Weights of a small transformer language model: tied embeddings, 149M tokens.
Each number is 128 + 32 x the weight over its row's rms, rounded and kept within 0 to 255. Layers, rows and columns count from 0. Numbers have three digits each. The size before them is the row's rms in percent of the matrix's.

# gate: layer 2 MLP gate, 768x224, rms 0.063, rows 198-237, columns 0-111
# up: layer 2 MLP up, 768x224, rms 0.0615, rows 198-237, columns 0-111
# down: layer 2 MLP down (transposed), 768x224, rms 0.0519, rows 198-237, columns 0-111
gate198 101:108149071128100168130147099110117070137123083119128108096124155105147159111134117121113157138170136109074153141071183137154162039172095143144100175094170118158113086118074108126175131110165165104128178166118127086154100074118125122085100159167108167146158189113100128157079083151122104136150123116133104108177099124093101157142095126026
up198 104:170101172155178150172195065136134187096133147186117204105131195178101095173103125183127127119049134136150107121102125069138037142110107128117142138109094112145142128158134164112117123096101088137139114118111127131106150166136076131163131100128091087122138121139152133164120105079138149186172130131058087124096134153108172104110124168159
down198 097:110145133060106075102131097121098133075133087164097143158151069217197118135138090125094103104110166091118142136116032159148132131116169162127114131135129118140131109103181094164179115091115097164075082125132159158085113176105121117092117112158076176159092106114146041176159146101126065180141103105184165153090179144120107097141136110142
gate199 109:107087047124114125126088142124094122110105116140093165114140140137145122159105171167079128078113130150142107115154110125118160148110108118159152171166080157193086106071085189130128108117164145070081192145160145110153178119084126126149124115105081146153081113134078145097147153169143147080116138127094150114130107156180150139177156059145
up199 112:149120207168151138158161134134168145120189060119134094142142130101160061096085134095136172146120123172129127090102125202137097097101115127129140171164145115096130078155063120136108168147136170115159079078122151171125153127188196109145126133136173174097112130135102180115108123107111186141073106120135147130106166143064104149158120081116
down199 115:135139121110148135127114131135161089118097172114098185063154090146157099178137149170128147095139160117123155166081089089117140100199150127111135174135156098093098106137155143209131125078114163172208131127143191120213159148128144155145109099102191149051088195160115139142157091149110131141097105105077089088164148160154134148107116191149
gate200 103:058112086124139165154164099066122164135086074127102181161120136106094140144115091124078148131087122177090095102144200186134123127140082108153163130130076168163203154102095122105094151154137162120077131133205180122079155086110113166147140143136133096104116174138175088203125126088068167133063117171202055152146142115099167132107119127122
up200 103:124123132092116132118177143145118120134145193125134177079134135131108115156093072071107152170113123153114114145169098167095118076169119049127175181163103147202155109121158127138171166153158095134096112100118132099157116156131115138186130101125106089138151146143081098060054154118138135136125134128165154091156082120157098124126160153130
down200 107:144147192165136127120086074157173122116129157092137121128129100135134102085182087121146149116140146086139178066132155134122138091159144134077097146104097157083195138116124180142106132169096097089108092090141119126130122123172106148113149195106080091190080098093151116101104173161151131131109170106148166134157200099157125131111127085066
gate201 100:086114086062139153125118121153156168174077055164121130098188175117180047143109144145098149084108171127147106130120121091143159072099123125169146096115110125137160092129148148150116136100077141070152122141141168089128120113049108188133066143132162109153131179078171113153116138135120168087094142116105115098096134080148194174148114124165
up201 101:126134138169127179144117127134160114085105150093189157081125072160124180180143077167177051107098120104146081144120118131103130111139143155131162117194184144156085152086114128128100066122122114124164132134158183180149178068177144105134121103098163176108199162137127094093143105142134113088099165128046166088146089145116096032152159110136
down201 101:148111132140172123106142114089131063157120194221096188170064170147111123102123127109127095107211139159015140070143087152133131132119118152118191130143106120112092140160104134102114027136149136122177082147125114098181102157163159114088229157167100163108125109141127071124107176130164158141175081128125116157124143121130152177132150136133
gate202 099:118126100115155146095125128156141075098136074113116166155094196086173119149074107093166136111083136122135128116162219111075163112106189083142205177154169104092119132093153093147184127098152114124163139077114138077166112155083154128110076150112142151142090148142148156096162085134088133143142138166106124143189127114130202132080086139123
up202 099:118093117123119107129145159113130130107123135142069075129070100122146116140128135106125119131150122149074127148145162115079114083128140105142225123150172148073143137124155104106107125136171143154161086136132097128106104111139121091150070157152115162091181119115160135124197160157128102112127173113129179183109097131144136114093116171042
down202 098:151085081131177139079094121151121175151084147157111230186158104143160170092131093095101154126139087162127151123080216106188114151182141095120135091077130127120163148216137186098145099153141164090124124105127115144054147153126142143146127105109112132112097136153144126085092130111087143109187151132117144113152135165113099121202111123133
gate203 101:147118137136128140097108165166163126147152094131111099162064092173149105094134144164154143120120151135118065205089167141129115108117128095119126137068140160137083077158106117134078177109126172165076116106128159151126113148113129094165131087107130185141188130150083082078093117090123129094112140140104067149182115126181130189104132115108
up203 104:145118148092177155136090083104156133140174113094064117146147142124126107085133151129133246133102125158112076188088168126106135159138093125155167126102117129152115131140079163150152109164115147088102119098171135089142119137094077149130121111123089161133177133117117099112092109150178113106120103081098121175155119126161140185131117049152
down203 102:085134076145058127103167152164137122141170118207097116137126147088105134130166108095160150154145117106150175080113150126160105133088145106130147078169094074158082187125160165169136133153107090074145131124079104108104141131162112135071143165124138119116163140162131088142157052127069143061112146161165095096152152110182140131159087171098
gate204 104:127115108116115146150150127079153062108113112114144104148106174101144160146089137149144112162147128063124145158115151113153197013141124137085126188130158139156098103168152146143165090118095145166054131115153111090153150167087182143149135080161173130086120180128121087112139119154145097121155150111127111069165079081123117154145095078122
up204 108:122149140135140070173120146190148088130132117097130205152087129124142079058120102102135120117171122017138087152099135159182128108139187099124102130173173130116172156134130118151167109123098138105134165092146118104175190100123070075149103066143066114163112115117145051122102143094103115098105143149102170130155117081113114148100154134169
down204 107:094082123165162143180177113141169162129131135142172095100189189121134092127101134165142154099117149121165117165148095173153123162142152095125121125126107090097151109127092187172127132070104127115129134131210088107120083105146117124157144119101175101124146144164135115151145175141064116130126159142187127195079187078094195160176096118121
gate205 100:133115179152143145128148042104102143067097104091152161125154172095122178165116115089066182098182165134124162073145167150129195136182110121127137170135155125094136145150123130122116159144145123119114115150219190146121093109114192092112076150069126079141126152149156112130126110149115107159116136124126111139172162106185124136095135116101
up205 098:204137063138116143166176112118183091106080151085089161128139147136143151094076107182165119157107118131095193112062109104131108135107157134177157108094068131133105100087119129142145117122157158091187086189073128106171129118089100102157152122135104131123141088076124100125129120156121129172090144105107132155120131148086140080171068160201
down205 093:159061186117113155176141147155133101079168140117120099128110120138092139091157168161127146163091094121128089139118125136110097127121189101173071178152149065135058154124153071125132152101104132049108111137124155160074209168116164128144150144138153138129149187127142154183127157133122121078164133137136100080079118116086142128165098113122
gate206 113:150152019094112171135118122167103094131141170130115126139128142146093145158168121157125148079165131165156124123107082122153121126153183126119095142137173149168107127129114154137097095075145194137136169191121134185129092111067112118148146126138133118174114098129133146099094113175150119088083125107081079170142150122189116202154116118128
up206 112:089092153188147099154168165077164165105196120144128122142108127142066170107128109111098134170112176139101152181136125106227050158118125093125080166119097126086147105137167220102158151103176157111136127145111144154141123066194129193134119114126143069129109114099143147095146180046142144157171133103172148126128102127078133108129165125142
down206 109:120160143116141128112098140152132137106133085170082095105128095155183175125152134103111147179118115158126072099145127135102063115071122150152110174136164129179087185088177097102055114139164133120080112139123143089138111091176128102119137144164169081151141093125182090099080129140182106156103153161161130133144111152167157136107110149149
gate207 099:118144136097119106072064129125111141183105127181135092071081150150085150140149106197134087133155137120154091117155154106091123146164126151168154189118118176171093126143175147122126163088201162177102111104134125113076129114051089119133189148076145158109106138149132098081106128165168147118140114150096129123130149192159175060104123123093
up207 099:107179118099099168147105140125150146134143130107120120141131131093119147170155154141117110128153121098094093148158146145128143146149097124165184169123152168133122159130123078162103165111146102136136122120157052098073056151052140113122139180111133116138118188150114104130128092081122112135109068130136129107105122105118158096038117127119
down207 099:143169128134133154143146118125127168125124096062127126144152140159152118126159138095152157160175150212193164124062107093107190141124101104090126113148132088074163138139101154107098060124080106120151133102108142124181159124141095180155153151151126141170184117141146145144088120190151112179127156163057065100098131106171151069135117130146
gate208 098:149155117054049155066113188093087146071127089080137156106158142113143122139123156071144118120100107160110149138130141064143162080163163137152147174138141146199065123053028168153106155121170140173142156156161071122115113102086072167141119166088113148106057116094155148091155150152156133115144170125101143125150124095147106188086122122160
up208 101:152177148153169121146164109166119174184084136136091138171191094137094161125134192113116128144150133214089012155163080187131163110126126116060149161113137068147167141116116092147142070135058083142098169171145139109144124058144131052136144061130134146080122161164165127075100172120138145178126127111129135132133097140105115142101111139103
down208 102:114142133108119136115095098168127130133082126126148140183098083115101094082146129090126121148207156100088148156171095145136102149111106075144167129205132112095064132166080135099145141085094100151152146140109117101182133170169136092145135124155174091146150051131143143170158152138162121148129184122026099189113068089170143151154165168085
gate209 100:143166108120136169096113153140053107136139075139166137137144140140128149156110183143114064138152178191089115143119112127137139165211138168143151219177160136143079189123144126116160134080100114125145118099163165060098170136140182150076114163104133151114115125111091125094109126111118135128092122158136153127166144110143115090171181092077
up209 097:106152155177140164116126154107164084112162133142133105149131147068127225069141164089139140184121116118132133131097119119086087139141102122139143092191130101082129072108091156143189099098122105112115106089125174166120124104161052131150158106136118121082187063118068082153079127187095128196123183123155146125130146116057095171176136115140
down209 101:122087198146054111106122096098094131136144137127143122095157107147141093125139124165100078135121090113144123137138062155107091124118134137167118076144113132166088169065172121138108194123133181136089155115089100113116135131161191126132141083118071127160121151083104170144158127111137078193140061116090125183140133162090085111101115108110
gate210 102:102106104119076132130138183091122133168127091073096129138092112156157087143148106114094095084122169089122093123183205106125184127149186139136133230122137165101139129132122155086054119094192128103040137133175124117122138129094133088066148188138090164161118124175118131163136135102110169063085127134097144109116111090148162195146092091167
up210 103:138118107112106103130091161115101191130063125071139172130077077111183131121119161127136099127132140091098097113117227105152127100161154122076109148166087146149170184186087097133119131169121116163090115095152073164130140113110080140051141181184134129165109168147156160170158144126102162100128087129161124087151141123146165133105127192113
down210 103:150148114119124146160146141120162073141177134102126162143134127145110099130093077178159131073098095111137141145142137098110080124147150162121154113084110121153072148128106164101149105118144143110086143117176122153092152146129163079166088112174120106063119134183155058090171106160124129199135106139137151088089163088091111085096172124096
gate211 107:127186091144146112170133108139130076148174104120116111094163146143110076117124123127122098134152175073141125205100113201120125113106132149102186123105157182118082096112140180138088126104087119110128179146156116122088176126090106070120123121185076143117134112098108172199105078112052123146162158159153123107166164105165121109110046108112
up211 106:169126100196134157193085096117090149119156116146078086130107157114164144091167160165141084164103184167105207140111077160130134168112084128112131105089102078171130083147195119143164107118129152111115034087142179145122162098090117182069138118133126106127126130189080040081113143133075108116163083118113124151167135158150156150146092171112
down211 108:155150165106116102128148129140102107124133151124129057138139087186078130106156172116147185135118155122118095160121136019094137153125137120085132116135124113127111151178152171148092098122079157157112135107175105105061095154173123103155126135207142098107181154137167103156084052147141115054160165178126128127123137095125119159133084125144
gate212 076:177098107152190170044108146179135164178177106107116116126151068085129112081127095110175163110122107161107174084140136095065109120130140038095135144126124130099141096160172124155111150116071085135152205125150158163172087065120112113124115163077147128091104115099110125142136107117116087114132110120133073065166096139146141197149147094180
up212 077:088129133136113114091159118092135153117118122128124103124145081162170120162071184165160082116095176097145108144057082116148139118103110153099127129169102117161121117144139108142109070137145171115091089107130086123109136176148113163133156078121174124159153125170182165109145117106139148154156101122059131083085123159134082090142150126124
down212 073:137159093081163152147102067074123155093078136176114174086139131118149114086133118127134129067144106151086145102161126102137150054107129152128140128128100138143088149167116118115116094031144146122103135119107220192090140145146157099150151136141109160090158135063155133158173146097075117082115185092157131147150143133115121089168137104124
gate213 101:103159118102138110095135112115124147128116093120100177168155116116139141141123145091117146081156130119077050134106156173144170076148096079125091140153139081167089139128122150081152147111127135101111180167160120049130112079109069095159134165150129125103088086136127177101095156114133109096122185115177161111138114112139131150091151108108
up213 101:140169080101143179060116154137110088165173137099182089143152155126098152134148132182145051080181133097177098079134189133128054131138125124134090115173123135157131115136160133154123123166179158153120116150120141163167117114176171142114136137110114127185128145083120224143170116154105070083133147168101164161135102135158135171150104068100
down213 102:149111108123133183152131197098152192194139105148100104174149139171145177084126129081078170171076144172014115130089151099134096076121173124123117089130106059114128175106133146130106134114190134095081150118150133102103111173133159120186092154110120121101140086180084093137101094156155111114156105136158137097072141092129135132139152116147
gate214 099:065132100088104162123090036115078079167170131127176123102067110120114141112134129118092076087145147111093172166148104152122119038127165172134110173168104142149123113168155133116051121123138134139161113134094154106170141089157121148127104187114126159146157126093066149116127078094117071104104117107117146156140127070100116120139171088131
up214 097:171092153188097138116146115091098105143128133118057110132143189145156108086095082130169131153073138159151195169075123136102125126129117070117160099054156121084129164091145108153151109058141121124097126104105103149096121194151137086121102086094142183107128116127166139148122116118133124221165075154148166105103139111189116125139112093151
down214 099:150146125193137150138138150086181095080115108069111125108123110115133122111179161138113048146177139169121152123124163089116149097097112123180125140137051142148097162139092124108102121132138059086124136107176142192104157134117097136147144132141184090167137123114111108120089184201140121141070194121110099149212069140133137075117065117116
gate215 103:108092138120140083107166161159081126154119117106157090114106158128078137123106146118106120120133082112117127111202147152164092117164110113097119165113160144125182120127109157149188169131142122134073163167141200125125135126114113079142140167152175141123213089152109138138197138144197159103116123152118103088126154158111115131134125087142
up215 100:095097132122127103086198111168095134169160117135149116147125159091168117158128111182117181105093104103094108091148124133148134127148053185127089185118167145165210104143149099093176111086123120085113150154148208149085097101110101128149124132141202107129170139092136118137105127158138080141103087094104117032104117084096113108110132120165
down215 106:161207101081137224184084112144184089104142125093183108123130110094086076123130141130113070141119121133139136153089176100118185159109155071124163127210098090100105143084119162158128137146152160088057131084114109151112151157154130153130134158118165095136109114165101110143141105131090130112159098120110165184146125104101163158128186160132
gate216 101:175150202067167194107166095096067095150125101061174177109115154126133121148121111164086074095136152168156068145093121190110132092133082126128136117132132151105164098115139115159155123126147142138092125171135157161133123139117133117124108106179128125096092100074193106099125143073143159134105173068156111137154173108097127131146094049130
up216 103:094119146143092147147131097169154155073176217121151098142099121148150175129133136189123147145114090085147122066194158113154181168163135158064164115157106149071172129175218135145141129123100086114150121091111165129127171147151097113140128100115093152112173107124054102151150173160087118154104142096119138060153093081119160116106091103136
down216 104:137101123077104137133132088124124128140074066175132138100103167118141098075101108167129103090090119138085117192079171147096131146165115093150162114146126092111170109124118094129107141079121153122059181078114154111144129159135131136131101109174114151137155082125191179196141091100108196140153064093105177139156174143056114052106067183113
gate217 105:114164144138146177107143085125201174128069080143143175153027139140142138095103050174086127173141120094159164158136104137161112074117137087104171169118165172126131146114168090080145186135122150130149129056116129127089169199116079103138114133125163120148096150112043182190109081108113136113108132108137151136135165113112185129066084109109
up217 101:131095111131184126099117110155073112108107112152085105224144159104051201124111124124078145203215143168180137135158144059140110185104128132137132153177168139151150073147075198182140125145112151160128139116165141137151084152158098112147156121112135126083129122138110116084078088123123086065108140148115141126124147088156186098133102119120
down217 103:132084159191146157136149154135109160134132149131074064134088182133142096070095107131109123139137128088092074105182127145109046117107188123146100180151139109150113148112123090127111141138131143142185159176061057064124148135169140105058164131093106149185107080157163164104087151119174170099074171066145123078071168078196153202088094129124
gate218 104:132158176139124171161098095131101142124122084137120104127080093144117107049127090137110116066135137110083142161144088159139087114106111122101116179179097093145155143096084108128145052123126142160136136121101110157092151128143149107122152121166177098107125137091180120098163168178137140126090186123132140204115077125101164107198148113093
up218 102:123131090132141137106126147118129143144120110127118075135093139135156088122188077080153143113175114064162120178107161170093061121182150182158149162192081090118076108155109133105107071173135141193139120150156167163150102126097151136059104124130139104054117141089113185152118083169131105101138158078141135133196062133125154146222140152156
down218 106:114133117136161139166114077145160109141138114149095142113077142116145170147111090139084084194175162105152137062111127142172176111059153121138141091095101062102112150115111056121157114208162092178168095130069104114085148110133144090154063183130146149076215143116109118092130165103150086134135122112140119110111157147169086163101076108091
gate219 094:071177093077108135166194136131130149140141115179132136150097118108134043136076101104096114083169153111120090113187137167092092076159106066130176200108118165086090140094122105124138157152119148149121104124126124083116182157104078151159099151091115119143133137170143150114098099140163144148142184087156116176117096159143106102164094125137
up219 094:154151107147146132155112146121179091162153171121126146148210173158122142148093141127106157127140117173113149093045168110077111101156065128188127117095143140140161152151142151147134092076185067100140139111092082133160105116097093173131093071146108126112120115144116134151133103188122116051124086138098049175128109109117095152136090133104
down219 095:155142135107050114180140108133161065118133114118127109125154148170138144131159157135171162123106170086100139110176102117124100125101161143107155138122113036155136138090062187118126149122157108111108164136131114161121138114173123125122162153180087147084114139102124059096142121101039125130079073121118151095135117024152074115102114117147
gate220 103:108128139087144166147092137195116159186149082189119081130155118187076138127125112135083120151148168164139181132135152105183044120041114137161117114116104202091129126141103053196161136128111127171134154182095153149131074137130187121120141145111144175170100155103131164163169151146106122083109114134161161102121119101122152177171116118092
up220 106:087180092156126193137140168168110101080136147090190104166143177065131123126130105140103056147143130126137122146143124152112176171138094196191178117124134074113188124151174101087143106112095116118135122163090151064177177137117155173142078137130155102083125093122113084061158081157111095105120146133127138132140194150105165146189102109152
down220 104:172067123135163099093141078152118149194156137128143148142163104189157086139215099123108148140129146164084196095099184124150110104101112128125084144164083117134129130120093104099125165180123068100128127127105187123109135099141110098135174207141105160189162168133198162073138207191187167100165128147165140115166085129139118127106096171120
gate221 099:114183151096117103137095151111120134148129124129102155137148142140084074088154169093161113086098157082104153144114143143076117108141121129144102203092195088177167103145158097082121123120155097131150125166148106127130105115124148060128094178185129157115173167116171102143147095161178159085172125148144144074120145156140114172088097146132
up221 100:111117151152109118051084096135123111097155169137103134170139104141118083115125104092128164160092122108150099072170143132110076119117132120143106129160155108081116169115099118085146082136122140189091142111094099184129129106164145181126146101097127146100097153137153157131136162136094132090103156203161176125134117153142112059152101102124
down221 103:105191167127154171173074174130168123146105151135174113082135065101117120203122163130151105131180097094075163173098120110184168161102167099159148094107082160114097117131127078123146123155206180123136137112128110181137154127117135111129097138156158119102146125131109152144141150112102151164142132080112143119130123109141136139161112156093
gate222 102:117172133115101145160112124112056138154143077152112183073124202141162153164197079131118161143141145112145084116102123144117112130118146098101165166150133180120134188104083084116125158081119136143121113139129146117105134117079120102160121185164174139109107122100134126143068132081118133191131161082099138113165099079166131080127140111152
up222 103:047159142105160094152136066133168095128066106076081178163103132091112145162155112114086162136076096172086113087145183142166148083145148126118101075162149107114098167109182060134140142076116105080072085164146091055110101110134140134158123137132089087103092166133140126121176143077050121154122134092140164171127111099107147118103141177123
down222 102:165103085171154131131183091146108142136111192131142114157111201113132126146167125154169104089124177150186104140084107178049144119132079133157129081119143060085162166132074154114121149127112138183104131210139122175153096110127110107099144136145082125139118087112074096143114145090112068149171129139160118140152180118125059107155117157140
gate223 108:136162125087127145165126102121147065130116100072139138090157140068152148155133142118127134120112170092117108098076129189129077121121146125162165146124156134158110124162139125192114103102075133149105126169139153189119127168104066133085146110144204159114140126116149082119117116141127108117125169172085099106165145094180085166067175127196
up223 114:138100104089061208115168171083083150111146086088128141123109074159092138106154160172133047090109167121143167113137076088073144128100139147121123093136100114123138134144173114054162132146146070051186171118134129131147138141125135101138092112111055108213133084148146142148097147105143110105114152130115141084112094135152130135196079070088
down223 102:171096108116118132110101139186079134145093119155096187095039129130083104155095078124074128147035105133095125129122188142126116033171095134185139158154108198105121147183138167119153124104127109145126088143123182124126122082147166128120126135143085172209168123064099121114105134120077125076157140123101135145098118124137078123133108176120
gate224 105:096161085090113151102185117162181113171124183086094109152153166123140152145132156179093078102122159143109095181132169111120134099102148138124113158121158181157101095097125168156193123127186091131071145097121165114153151072120142108053050109153159156103171128153158098093098129140126112146101171127150128130125150129143146136122157135131
up224 108:149107109131099127116152089114092168100039098165110101165121122140132129164084135131112168170138121118162073073123083186161209056161119157161076141118158096183143119133179129075129143148145134129140136131109129102108081168156135112127191166113172106132114183089089118148138186113127128170158090097149106168139137111083122137145137115098
down224 106:127138069106067117153133147114142124121108117084151115074141157102145099133110142206097166109128120164087120162052192056129090104114125135163138085134148139156180117138191126100086137163140175169068137092124149162097166142109127067068110180154119150153127098117181132132128100127111144149091093165183094089122119157157175105132104117183
gate225 104:101106173125121114152119122120111077152097124131136111135101124132111118109117150095082133090130162155133120227093112150092095071167127144154120130146101105145084152130087104134140093103123145226102202138156210155095113117118172123062079161097117166127164170139133121180134086101154163157132083089132115132236140148123083237157178133116
up225 099:171135152164066111148120105123118108123117099092158116137147099149078155098103088088113110110110133148120113190086148151176106130158119194117082107070091064103144119142092139100158119093084182105110138130075113158088186164149124124138131149211125142109118162113119115135106051135131105144110127115120134175161147159148107099153128128080
down225 102:084185118157168106109118100090086102149117179051080111122133073145073126112123180095157156119125056142080160154115162132118152172124116117106157191185144125095173103131141163176163136194138075137121152125071093171072127121147143117155176099078143151121129159114155162099128137199168137109132066130108127119132234133134143143131086115155
gate226 096:096134117109118176152162146116042165148117083118173158109148131178067149133182156112117138123121165154125101142182141089096100130207126115098168156173139142202116086121119152181102134146124131177108140196178159101133149166147134092106100105188172127142083158143187118126203140091120108173125135118106149111143099146142078083151132135184
up226 094:151102103123107122151108165174113124133131122098167147143160176155181165119160168114111159161097106130118130108142136124118085087170140116120156115177126134159104140149179119192102166151157115125091174158107099181175151139132117171100149106211115071109134068158122132097196027155178123171149109109123086084158096144066104100123147185110
down226 094:144164111150152135086084111072176131153148127126064097088095095142144155113122099116153177140107157125120121117120139182126095179090144074096115134119127145161187176159088089075126062147125121124223121170101080143107121203110153123066092157065159193085120100018138165120114174128120139134131098081131179116097207135138124182112146096148
gate227 103:099137168119127126102091108098161163120102105093161150130070166142164085159176158199113203133196165103164150139077179136126175090090128099154084135171164164134134094088092149121117115150148213161155154094185133075090135086121091129076136151153172149144131198118127151149146131129117195153138134095188155136095142073119138094088130139116
up227 099:144127104157181201179174056109160088096201146108110108165084124098115153091131143147151079164128112103185120133177122182159097114160118089142111201151117137092158120132085182150152116164136147198086104113164099132121134156147176108042150164154141140114164193178121165164120124150093123124054123142161123137112146119146191187147086108126
down227 102:159136138128068100140123149126082187111061112092161122118152077098099134134101149138082077114125153078109137152090112140104187112108140085123170108145128170197149138114114118071083092136099170105155130128142139132106174123174149117118065114081133136088103124155134150092162156091147134089131164083162118132108145118113151143108161167166
gate228 101:128126110148143163128105122133128138172085131148131176127132124120152097067135101077092148174117165156099221159134146150117073072150152123115111109137159134154149104131133086123168120109163135158123116047183142185190145172123157204150138094093082178190137122147130134119153097146110191131105072110160156128127091131099117102137158097123
up228 102:080137183091099144067140124147125159154132108113110136124106142170143115089171169106136173085168106102147085185167099068180115176117137109109134117146155176140116114093132091137119090175071134155176152138126120082092052167113149113107124131106098105188120106188188137149113182137164118150146149052062139129148100149090119126100077164113
down228 102:157106100167137132117146054155133131046158143140138172191102134119151109140131102171098187102098162124121148095139191134139126138122127117109166142150161160151082073086119161128162118079077150191129107116183183116124148066131127103083150134142143096156141150084113127191177162116124119098117170072122098154120104142170163075143174124091
gate229 104:097113128078113153105115133135133085127088075124154107180113199105142056161066120166144187131148100098094185144125115149134158144114079131169148166148169149167079047130081070112111133109132128128071121184120178133141165125066160117102126102139130126163138153115097108153170125079057162121131149132115140157098138104121172149102127105050
up229 106:127132116114132130069156123170115083138097182148104168181173111166146188124210164056137086193099120108190114163175080154194127116153167120103095158169054165162115128135110136141154110093143094196223154159122109089134110091117091075138179148167085118100106135155137138127123170174141091097102114106131137139082174161120104154163067190163
down229 102:133114119144102129130096124138112071117114129166145132095149101118136133216139137163124092120156121186115109147151127106142111086144133123116107118093164207125126164103096107080112129116118138172116226172179153141066131142136121116064094134076175110122091102123119111133146175138119141129133136186140134135188115100147173127122170164158
gate230 099:124127165109160094102181117123159110144122118141157152189100089117119094138151049188065102130150155141105109134085097145163115140115105120136128149075118104145134103184112110131102142149116144154088125161153169149150142126072151157138127186167170121118101122112101156169136125095090064118113133090158137153135113116147144120080107142127
up230 099:118151116166104128170099105196122175101105097155111144118126125112120164099169107116092190117124142108122097128165110154153084185146122201143113086173142162148102204122196117162133172121154164164067080127177146123137177145141151098095084159117124141100100121165137099140133100098076148121138124179102126129159189116203130153098150150070
down230 101:097112153083133151137152162136093136110126121154144118145114131118107120075108138100173209146101104152154108154088084083138167146095148072130114142137125118134112129130161086057073110151148163144053174118089051156125160065099148170125139105176154168105156120164118212135075123162124111104181131131098132062170144075122124137136164103125
gate231 097:148137078099129157082156126142065191115118152167146123152115120133108107132085125159133032106202143170085106106119157187104045077145072084155142158126163120186147115144130124153127133094066160161123189146127075106123104075103103104199210163127149191082152116134129152144126171142076131154098175122138144102117146112116087121122118107136
up231 095:102085093114119121187092123078128168116219092204128168069161119155143075118121171067123097130108146087120151107116095137107185167106150180181148101132090107071111093133145135148090148147089146063083099132197088136140150166109125100142086125110116112108140133123159121128156096086119129071188145159155104213072170114133120125128161134109
down231 097:164103141122154119137120175126159090141093122178146124104096166147190167085121091129145166083152086129149155070081105119128085181116128165113176142104189154191092188041136143104113138131129156186167089143132149157197061124159091104106129148092157170104161088135097111093097145120127124104106104139073143135096120134152169123077137177111
gate232 104:112157135122126168156137142164122126064090164160164115145112114113107142104110130136088110066145088136131081130175161113175105106097105132113113153170070156164143181105132071121185104067129153150161137157160136080126142132141123147128084121163150167094104136120122175127139129139062159106123104133125183078138146139154151103124078112151
up232 103:071132198092158149116147190150084141114131064178120091133161124161157118211164102112135137125158143149093141118100142156097123127144145108097150155106109076101126139098096094082117129146131194117166088090107124148151083118110126143089120162095142205115102135141095115124052070111144145128114165135144108142184088104100097136119193148134
down232 104:156073158088108126087113159113076162065164150156141120126132159134110139132091138169125084097186085120095057173089112144104122155093165105148140093147135113097096089095165164192087074157068137148120096119135174021168162204135149058137127097088142122153098132087136108151156085118163125096181120155077137134116162123094157090159142172102
gate233 101:157173106145076130135172092121082050094123109170140147164109177117127083204085170184148098049134132117127109131141162150101131103099149148135182113151199168123094197087127085186134105108160130124138096117155183117086168120091128115122161112125128112150110123139161097167163134133146148130129113191096185172135141166120108107142105134085
up233 095:087072138164183091157141203114181132140153124122120163084109091126085182148084163123161167157100105210167157168094139123106098158084078099160100162157093115117105141102124185086093229099085119182126137113127175123143212069179070131157103146133115102134148097119068168142172116159161145119141152156159129197116136158118206117127128139071
down233 101:143124126092155153122154064170090179147142145142130101134111092071120120077130145141131097121165123092095183146190146198141103093172211093076156134138182165154145170091110068128164140095151134140154133075121177155141121176127131122093165135164144168121134134162143132085153100143082061096103050150166088165142115129129154130154078129108
gate234 098:083136127160153075083071120103117155081114104083123128154095118128150153188134139142144102096095140147126092142152146151082162069131141115171094179117139143211134126201150174153146082121138157114115133145141113179161134070121139151114118140171088169067180123137143120132165106098103137108061072133160114111100127159149175156128139157167
up234 098:098162149121165144194118093108101136142173093110083134112087124165099110121181134139097124107136173123133191099107104115100165189149140157161129123114175089130122178120130115124204080106118074088172093146171169140186088135110139132144097114158086103136113119088112097137094123162153121107142072206166145128113137133148101126147126080132
down234 098:170199100130122179139174125144115100140099129161160107156209182099153085128074147060144154124153144120121065103115100128130060161138104163066152090174062085088135085115097132133063128142180141120173146140110148125134125169106134155103144142161197095178156182142119143126136093105105142094173190129146141152145102120099099148157117152151
gate235 102:108102130074187166162148139114152156148103097099085074216121153174137155171168110166080165122135219152077153080154133172166158123102096165142083126136096143176126092093136097079103093120123230116141133203127109138113165115087128170106134121139152160121187151095159114089130148074107198129083096116146127160093096103117138150066133181147
up235 102:141093132093160178132115163137148081097116101073109140136073164149119136131118157129148146137139211114135185145043121156104147079106135155143109166112146082112142122055112109130148127103159230143138104156144141087167153149082171149113113128156138112121187124142126197086176093070142165091164178116130180115152144103114192131094157103120
down235 104:120125106084174156117077087127112162153148114087176090137117096163128155118116129127135160092131147116107100070110220173128172133134158144128101073121133146087146137224121140128121107193122143110152130164122096144129151102071142108117115129118098190105116140078113104124083117103094060151111101136061120169057117162127092156103133119177
gate236 094:053069113114123117100170103131195106167089109133123150124133077168093144107114118124172130115135140085099202147160167191071107080129072109125172187132102104144082100126136112109169134153190142163142129119133102160100108101137089082173126139161118116127125123135107124117180086134027115062111148122121159089158142130104131134147074114103
up236 092:129156115116168079103081070143150096097120100153091152127132159192055119165166120169143129074146167138130125142123136116052139120115123115150178151176094095154084103143090144188135155135115076141147175131127080209090156103107111084130165137176123088113173061160149167135111099126086106083084125104076146141141156160118118092079092145166
down236 095:176128118100191169139133123163066127119050185110161170133141156166104069156130141092114161169161097137168094101144112082155171138155088161113075071161064141116103081092160130069149173124123137157140113179117100097145068092121126107097138174163124179077099114101171136119127194060162088152161112162144146127156093091186116147147093147152
gate237 103:173114156141126144176090127110022062109089114148124120158130184071118121106119197115105173115121122135170162132103144138118123061117109125144116115162098071151105130153096118113177176083096160168112125097131135110124158128170118102103089137117099179088075117091100133130085173143143146169125115117168150155173129160137101102128073164125
up237 100:119142202114142123096126131139127091159157111137095196126122104161180126114138136128101151072081123169138079169123178141141107114130193096118108154156162094129104119129214068141143172150131105128146088117113133171057208126187061072136135116149179150144121105157113102089110097134118185145122075052149171119114147102148128117076130080109
down237 103:098103158123113144179172127127110112186132172136120185147089164101136110092157130099094150115119089124100128112113113088178094125068123071125159100078173075195187158130111082106198150183109147138103137105199123094160085122112132103081111061163138116165089151111129122120159163144104140171170185130132111114122124186112088070127141057143